config.toml
d_model = 160
positions = "rope"
rope_base = 71000.0
init_std_o = 0.0
init_std_down = 0.0
beta1 = 0.9
lr_head = 0.00464
batch_tokens = [16384, 32768, 65536]
seq_len = 256
doc_mask = false
Each number is 200 + 40 x the weight over the matrix's rms, rounded and kept within 0 to 999. Layers, rows and columns count from 0.

# layer 2 MLP down, 160x448, rms 0.14, rows 149-159, columns 256-319
152,169,215,264,152,192,258,216,251,251,271,169,218,198,241,160,211,173,196,315,214,187,86,140,198,248,185,147,145,149,204,176,195,170,198,249,159,168,272,222,190,198,167,233,175,224,304,211,163,176,242,210,207,198,178,213,191,195,184,173,212,289,119,228
287,197,270,175,220,221,308,236,185,241,239,149,234,206,185,204,170,108,235,192,235,205,225,192,207,163,157,183,157,170,186,228,187,185,343,228,172,208,172,187,161,211,198,198,181,230,279,235,232,157,177,191,164,167,168,293,222,231,224,182,189,120,193,192
192,173,214,216,101,241,224,206,174,148,205,250,217,290,125,179,175,201,249,166,243,205,218,170,167,207,207,230,239,188,166,221,195,169,172,237,179,229,205,90,231,221,181,197,264,212,166,191,133,209,161,175,202,245,173,217,232,207,265,232,232,180,165,201
216,188,210,187,286,203,233,209,174,219,249,173,257,185,179,182,201,198,160,182,138,228,234,282,218,230,244,204,243,187,167,141,158,209,235,196,138,266,142,191,222,216,243,155,138,208,293,215,166,209,228,238,175,165,173,224,211,194,131,186,192,196,176,214
226,153,211,245,216,147,232,173,146,178,170,139,209,174,286,130,199,181,201,169,176,159,272,223,202,207,211,188,197,211,182,128,201,242,207,180,249,173,192,199,192,246,190,213,177,180,140,192,185,157,160,183,187,206,166,211,244,241,216,217,269,167,239,196
147,235,224,162,183,203,184,126,231,152,153,251,151,227,197,247,242,243,233,153,188,214,272,202,240,178,209,237,205,198,231,300,163,192,152,72,242,237,143,212,172,125,161,245,236,149,168,166,169,230,193,163,202,222,204,214,233,196,232,179,259,288,223,192
207,174,184,195,202,238,161,168,223,160,231,198,260,231,208,259,224,194,254,156,185,134,205,201,189,229,165,181,253,194,245,197,196,238,224,194,234,161,196,226,139,161,204,217,223,292,225,204,138,201,266,182,193,243,209,151,172,224,210,117,164,320,242,199
211,220,191,82,161,261,183,194,223,265,233,180,154,232,236,195,151,137,225,282,217,214,261,210,193,206,261,224,230,240,219,128,187,144,143,206,247,181,202,189,177,105,225,162,278,222,161,171,183,173,208,181,201,193,202,217,87,242,218,153,277,197,199,170
231,239,188,161,284,206,182,168,205,211,190,230,214,227,181,163,286,141,186,159,193,233,188,222,227,194,205,254,288,184,287,207,250,228,196,249,224,171,228,217,168,230,208,257,257,165,145,156,216,159,152,126,227,133,130,204,221,169,188,319,212,247,234,200
162,122,138,185,170,166,280,319,235,180,197,174,238,244,210,153,150,231,211,167,241,232,149,184,255,176,201,189,59,177,229,260,198,181,208,229,184,252,206,177,167,163,253,164,193,113,230,130,199,199,161,223,253,217,136,198,216,295,317,200,204,238,248,190
149,181,149,194,229,206,113,170,219,249,172,187,165,206,236,219,245,218,276,219,183,184,272,163,202,192,194,234,235,237,236,187,179,245,228,229,305,185,261,227,234,172,247,127,210,222,227,230,262,198,198,249,186,188,187,247,207,247,176,204,231,212,213,228